{
  "n_layer": 15,
  "d_model": 192,
  "n_head": 6,
  "n_kv_head": 6,
  "head_dim": 32,
  "d_mlp": 512,
  "vocab_size": 8192,
  "activation": "swiglu",
  "norm": "layernorm",
  "norm_place": "pre",
  "norm_eps": 1e-06,
  "positions": "rope",
  "rope_base": 10000.0,
  "rope_fraction": 1.0,
  "qk_norm": false,
  "attn_scale": 0.177,
  "bias": "none",
  "tie_embeddings": false,
  "parallel_block": false,
  "init": "trunc",
  "init_std_qkv": 0.0361,
  "init_std_o": 0.00658,
  "init_std_up": 0.0361,
  "init_std_down": 0.00658,
  "optimizer": "muon_variant",
  "lr": 0.0162,
  "lr_mult_down": 3.0,
  "beta1": 0.95,
  "lr_head": 0.0085,
  "grad_clip": 0.5,
  "warmup_steps": 200,
  "schedule": "wsd",
  "decay_fraction": 1.0,
  "decay_shape": "linear",
  "final_lr_fraction": 0.0,
  "batch_tokens": 32768,
  "seq_len": 1024,
  "doc_mask": true,
  "train_tokens": 163700000,
  "steps": 4996,
  "dataset": "wikipedia_en"
}
Each number is 128 + 24 x the weight over its row's rms, rounded and kept within 0 to 255. Layers, rows and columns count from 0. The size above them is the row's rms in percent of the matrix's.

# layer 9 attention output (transposed), 192x192, rms 0.215, rows 151-159, columns 0-191
size [ 97 102 106  93  92  89  90 101  96]
[[153 120 135 168 123 136 123  96 129 151 118 128 139  72 122 111 104 105 138 135 123 123 146  73 114 106 112 107 144 179 140 122 135 144 122 107  99 138 131 102 141 101 158 135 166 158 122 185 130 187 106 108 108 132  90 139 122  93 118 168 125 153 138 125 138 123 133 163 139 105 116 107 133 116 114 159 101  86 133 117 136 142 167 133 119 121 106 150 120 112 120 132 121 113 138 180 132  93 183 131 159 139 166 131 142  98 111 149  98 163 119 145 159 150 181 156 126 108 158  90 193 119  90  90 149  98 128 124  91 133 145 100  95 135 124 115 148 125 131 105 107 127 129  98 138 145 183 126 188 105 103 142  84 129 126 141 142  86 127 177 118 149 154 121 112 125  99 126 129 122 144 135 142  94  92 142  99 106 114 109 142 168 126 137 113 148 139 110 142 127 114  83]
 [118 137 137  90 163 120 129 103 195 156 106 108 135 150 150 149  98 141 111 111  94 132 156 176 135 116 165 100 107 125 109 134 121 136  98 152 137 126 126 158 136 143 107 137 111 110 145 127 125 149 169 174 106 138 125 162 110 148 169  88 130  96 146 144 130 110 121 123 132 109 120 153 112 124  74 142 147 117 123 168 157 151 108 139 101 163 139 109 154 107 100  98 138  78 180  94 129 139 150  65 121 158  82 166 138 106  94 130  96 153 135 122 101 161 141  96 143 143 118 103 135 115 125  83 122 132 173 134  87 129 123 111 111  95 160 130 131 124 145 137 164 186 161 136 124 130 107 118 146 131 132 151 106 100 138 136 126  73 164 174 164 146 112 116 101 121  69 116 134 126 111 148 109 130 100 146 121 112 124 133 142 132 145 118 126  90 135  96 120 120 131 148]
 [174 159 153 128 108 128 135 100 175 122 130  97 146  87 117 157 144 155 113 131 136 128 116 125 109 177 161  99 154 107 104 144  99 135 122 160 119 149  70 118 141 114 122 118 122 116 142 125 113 121 111 107 158 186 135 125 115 157  78 110 118  90 122 164  74 127 116 130 138 148 101  65 124 123 139 106 132 105 132 116 115 147 177 136 111 136 147  99 168 120 100 123 129 165 168 135 101 133 114 131 149 108 132 140 115 130 145 118 117 153 128 177 137 131 126 143 119 101 123 156 120 117 118 131 149 119 163 126 167 192 159 111 122 141 152  98 114 124 140  62 143 161 136 133 165 105  87  90 122 122 101 106 116 134 114 156 110 121 161  89 122 130 157 125  67 148 152  89 130 169 145 147 102 104 120  96 129 112 114 119 107 137 123 142 139 150 134 130 110 123 126 194]
 [112 128  69 118 115 107  92 163 147 128 132 126 151  90 144  72 147 112  72 135 126  95 140 128 149 133 135 147 143 136 134 158  95 100 118 117 119 136 139  70 119 112 131  80  91 129 146 143 129 159 107 110 134 117 122 124 100 132  89 129 124 146  91 141  94 132 107 139 141 140 114 120 163 107 126 134 130 110 157 118 148 143  95 182 122 114 131 166 117 122 115 148 135 127 134 127 113 149 164 164 105 181  85 157 160  91 146  96 179 172 119 139 144 128 132 112 138 148 110 118 100 123 137 117 152 164 101 151 167 113  89 107 129 114 136 111 138  94 117 120 120 144 166  75 147 106 154 148  57 148  88 107 123 137 130 150 123 144 120 108 138 162 175 165 142 132 111 139 112 124 148 157 138 119 134 123 155 159  95 129 159 140 153 110 148 125 161 120  84 149 163 141]
 [148 147 116 115 150 157 101 117  97 137 165 126 151 117 133 114 107 141 110 187  70 141  65 124 134 147 127 151 144 136  97 151 124 144 105 162 139 107 121 121 178 144 160 148 100 146  87 102 138 121 162 128 126 120 137 103 121 126 111  96 107 130 112  81 184 141 118 161 139 120  70 121 101 136 137 116 134 133  97 149 138 150 122 118 104 124 110 149 117 149 122 108 120 102 111 115 102 139 104 101 118 116 133 128 136 145 104 108 156 101  91 119 130  81 146  78 180 134 163 113 169 117 158 107 126 115  99 149 161 136 104 154 168 125 165 104 115 149 143 110 157 157 141 155 134 107 176 152 110 139 119 154 143 143  96 130 151 138 187 106 122 114 124 178 138 132 146 101 121 112 116 123 129  87 143  91 153 117 112 136 136 145 118 161  85 138  94 118 177 128  97 137]
 [101 107 127 127 147 123 142  96 121 144  95 119  86 122 185 162 102 152 131  91 152 122 110 126 141 121 150 109 152 119  95 156 123 130 145 121 138 128 160 133 127 111 130 147 135 119  91 111 151 113 152  96 130 121 148 121 148 148 141 152 111 125  91 161  75 132 118 116 160  88 119 137 142 124 156 173 192 137  85 115 115 140 143 121 104  84 138 122 120 144 166 128 128  80 104 142 122 146 100 106 118 137 132 163 114 158 133 131 110 145 114 160 127 119 111 112 159  81 125 124 119 107 164 177 165 103 124 148 106 182  93 109 135 132 151  94  85 161  79 180 113 124  94 110 136 135 107 159 108 165 118 112 126 132 150 142 163 144 123 130 136 113 142 111 144  90 120 130 116  77 101 103 151 145  96 117 108 111 110 146 113 147 152 108 137 175 136 194 122 118 125 167]
 [119 184 117  98 119  83 109 150  89 119  94 142 129 100 146 119 133 151 170 139 100 114  81  63 116 110 110 153 161 115 149 161  58 142 120 125 139 158 122 141  82 179 156 132 136  99 105  97 129 164 136  86 118 140 136 122 153 153 156 135 167  98 128 123 113 155 159 129 147 139 140 105 127  96 113 130  94 116 136 105 120 125 173 111 122 152 119 103 120 151 143 152  98 145 141 118 113 128 125 143 118 103 100 132 128 171 159 131 143 143 140 184 167 141 131 111 124 136 126 114 143  95 155 149 145 124 104 154 148 152 119 142 141 138 155  95 126 123 122 150 128  91 143 138 116 160  91 114 166 121 133  98 111  94 157 135 129 111  72 119 106 141  64 142 116 193 137 130  86 139 137 117 150 141 136 119 163 119 151 106 150 131 154 158 116  98 107 108 122 131 115 121]
 [142 105 152 125 121 123 140 147 116 108  83 129 102 131 138 115 145 145 112 128 135 126 156 161 108 123 136 122 112  97 161 108 104 107 144 108  95 145 122  98 113  71 119 179 149 110 111 126 137 117 107 148 111 114 126 177 104 143 139 150 117 112 107 107 110 142 104 124 123 161 130 141  99 142 107 142 129  89 132 168 152 153  80  87 160 169 146  91 123 172  98 146 141 140 143 135 171 139  75  89 133 110 117 147 109 119 117 154  85 138 104 166 166 130 100  97 151  97 175 162 101 137  93 118 170 105  87 144 104 123 125 139 129  93 143 114 165 131  90 137 127 123 117 126 158 111 161 144 134  98 128  96  94 126  95 155 152 143 137 155 148 130 116 171 124 152  92 129 124 103 117 153 172 120 146 116 144 120 135 150 129 171 173 125 121 172 157 112 164 103 157  98]
 [ 89 122 102  98  61 145 159 100 114 108 139 131 117  83 126 138 141 141 141 136 128 110 136 156 139 101 133 103 156 113 123 153 129 127 168 130 133 147 139  97 131 137 123 135 112 125 100 144 108 112 173 131 143  72 125 142 133 113 117  97 120 126 114 104 129 143 100 110 114 172 136 130 184 125 110 135 139 120 164 112 146 199 127 132 151 140 140 137 103 117 139  65 113 119 141 136 196 163  77 131  92 122 139 145 141 168 167 150 173 151 126 122 136 126 117 126 138  84 135 107  99 113 138 145 133 138 133 112 158 123 127 115 116 145 111 119 119 112 124 134 138 103 137 129 158 114  95 143 103 185 153 107 101 142  84 159 143  78 159  84 167 151 120 116 100 153 144 146 116  87 133 126 135 118 109 131 124 195 124 128 121 139 137  87 103 163 126 171 102 152 110 107]]
# layer 9 attention value, 192x192, rms 0.246, rows 152-159, columns 0-191
size [ 96 107  93  91  90  90 102  96]
[[134 136 128 136 133 131 124 158  73 148 129  76 133 154 140 116 132 174 149 116 108 115 122 120 105 147 133 100 134 177 128 119 104  73 114 130 115 170 119 148 145 126 147 172 135 119 147 116 128 135 152 112  86 102 159 118  87 154 161 135 137 130 109 107 119 113 135 103 151 172 104 129 101 112 117 140 157 111 173 110 121 159 122 120 121 146 132 122 102 173 144 136 193 120 194 116 122 131 134 112 158 129 149 134 155 108  96 124 116 122 140 117 139 172 114 125 160 126 126 141 133 113 135  72 104  92 147 100 136 134 102 111  77 145  99 138 152 141 127 132 126 137 104 144  73  99 123 158 114 123  78 167 134 126  86 161 138 130 151 136  77 123 129 168 128 122  80  89 123  95 105 127 161  93 100 155 133 148 127 125 110 151 144  89 122 169 152 150 131 115 152 154]
 [135 141 176 166 143 121 121 111 149 114 146 142 138 101 174 140 111 137 139 114  92 155 149 127 126 191 136 118 133 106  86 125 128 134 172 128 121 120  86 149 140 110 141 122 123 101 166  86 122 120 118 136 108 134 138 131  64 141  95 140 108 129 141 133 121 147 147 117 162 162  75  99 128 154 144 106 102  93 158 121 147 105 136 134 126 103  96 140 153 111 133 113 194 143 129  93 127 140 138 140  90 123 159 121 141 148 118 122 136 107 123 129 173 171 114 122 157 115 120 147 140 127 111 138 159 117 170 130 153 140 106  64 148  79 166 124 126 108 169 113 102 151 112 162 135 123 100 118 115 124  90 112 142 158 148 107  88 136 149 140 170 126 118 138 117 138 166  86 162 153 114 131 151 109  98 112 122 149  96  99 148 122 110 155 113 135 109  79 128 159  72 111]
 [110 146  86 154 101 138 112 106 125 145 111 120 138 110 116 108 116  60 105 115 179 130 134 116 117 116 115 155 135 125 104  98 148 108 132 131  89 148 152 146 138 130 111 146 102 148 130 170 115 127 108 136 140 178  89 145 141 109  96 106 126 139 128 140 119 145 151 136 183 156 138  83 136 106 120 101 102 100 167 131 125 138 153 129 140 141 131 144  99 146  98 127 136 151 113 121 133 142 149 164  67 133 108 132 132 101 129 110  66 149 114 133 104 132 111 139 138 114 123 131 181 119  68 119 118 138 102 178 130 150 136 133 109 124 180 125 103 149  84 107 129 136 150 110 162  96 107 122 129 119  78 122 112  94 110 123 149 110 127 120 115  84 114 144 140 168 107 110 134 113 117 162 139 133 162 165 163 147  77 153 129 122 109 117 192 121 154 171 131 161 161 163]
 [101 147 139 108 109 138 127 121 136 120 143 111 112 113 113 124 178 144 163 103 105 180  90 156 156  95 112 123 155 150 112 106 151 159 103 162 102 140 102 134 139 117 146  92 141 148  84 132  83 161 122 106 128 111 123 125 132 122 125 118  98  74 169 128  79 109  94 105 121 132 179 128 129 136 107 117 130 114 119 135  92 158 124 147  83 140 165 115 112 111 114 117 120 154 145 108 133 111 152 155  91 154 140 167 138 119 105 113  96 114 139 130 160 119 100 118 126  94  83 153 120 131 163 119 142  91 160 154 164 166 108 144 136  99 182  95 141 116 136 106 130 134 113 108 134 134 159 158 110 105 129  86 147 178 120 124 131 139 150 134 180 116 116 125 117 147  84 163 138 127 121 117 126 132 126 143  98 151  99 147 170 153 139 130 132 142  72 132 173 182 143 144]
 [104 107 110 112 103 115 115 102 132 143 130 120 149 188 161 110 124 155 127 160 136 127 116 139  87 100 114  83 120 119 154 134 147 105 177 127 145 157 138 152 138 169 117 155 112 100 107  64 123 171 152 135 125 125 122 124 127  69 125 132 120 165 161 132 147  73 127 155 144 107 102 140 136 149 109 140  96  81 110 147 121 122 126 158 112 124  84 141 135 118 165 116 110 124  99 151 146 137 173 134 140 144 148 125 166 147  91 112 116 113 133 111 177 127  94 147 149 150 156 131 125 120 130 124 131 140 103 128 122 119 119 134 138 122 131 165 110 171 102 178 105 146 115  82 130 150 140 123 106 124 111 118 124 113 120 156 143  80 181 107 144 129 109 131 168  61 150 165 113 124  97 119 155 153 123 110 157  99 128 117 114 128  67 143 136 111  84 102 154 133 113 147]
 [134 116 188 147 133  72 157  88 122 137 111 152 145  89 181 106 108 136 145 158  82 127 107 112 162 119 100 165  98 107 134 118  85 150 125 128 156 118 159 154 101 128 125  98 164 152 100 111 149 144 124 138  95 164 136  73 101 135  97 100 100 145 135 104 110 130 126 119 124 139 180 108  93 143 152 158 125 147  95 168 118 104 171 134 123 149 119 138  80 103 117 135 162 114 138 133  96 115 139 146 127 145  96  79 101 148 142 145 105 141 116 138 134 123 145 118 146 121 145 123  95 106 112 133 154 147 123 154 142 145 103 118 137 132 119 158 171 128 172 136 150 116 140 143  90  95 130 115 144  98 189 114 117 126 155 159 151 131 150 127 132  99 104 182 145 138 133 123 139 140 118 159 128 105 114 117 119  52 113 118 142 123  93 149 154 146 101 108 125 119 123 144]
 [124 109 104 147 137  70 131 114 113 160  90 114  90 138 170 176 132 138 150 158 141 121 123 114 128 108 130 162 116 170 112 120 132 152 117 101 107 137 156 153 130 165 130  97 101 135 124 146 158 115 131  88 139  74 145 131 140 149 128 108 115 140 111 133  91 136 140 109  83 146 133 127 145 143 137 112 111 111 171 119 125 139 151  88 175 153  88 150 141 168 137 147 135 106 161 155 149 122  88  98 155 166 127 162 133  92 113 146 102 134 158  93 153 166 126 121 140 129 137 107 125 166 117 119 105  98 137 127 140 108 126 143 109 105 143 131 184 149 137 161 133 123 165  80 150 150 105 121  98  94 114  89 134 162  85 121 148 102 174 117 125 132 125 126 108 144  95 141 123 163 103 118 145 146 104 103 136 100 140 161 144  93 114 112 114  89 145 113  93 137  63 158]
 [165 143 122 126  83 149 127 123 138 105 131 129 106 119 127 128 143 104 170 178  92 163 129 133  99 110 132 114 157 116 121 136 156 121 135 174 146 140 114 124 140  87 124 138 125 159 104  80 139 124 130 137 111 106 130 144 149 146 115 135 109 130 154 125 122 104 151 151 145 176 130  99 110 112 109 144 152  95 122 100 121  82 154 117 184 119 133 175 141 119 133  90 152 141 120 109 123 137 152 163 151 129 111 142 142 142 163 140 105 126 106 105 114 191 152 165  80 164 136  91 147 141 132 128  96 128 148 133 136 141 116 191 103 138 124 116 147 138 134 157 110 150 149 119 177 122 113  46  89 130 155 130 125 100 118 108 132  80 118  77 149 115 123 148 147 108  98 121  96 105  96 111 183 154  94  85 132 157 126 151 132 130 135 134 127 139 117 102 144 104 107  92]]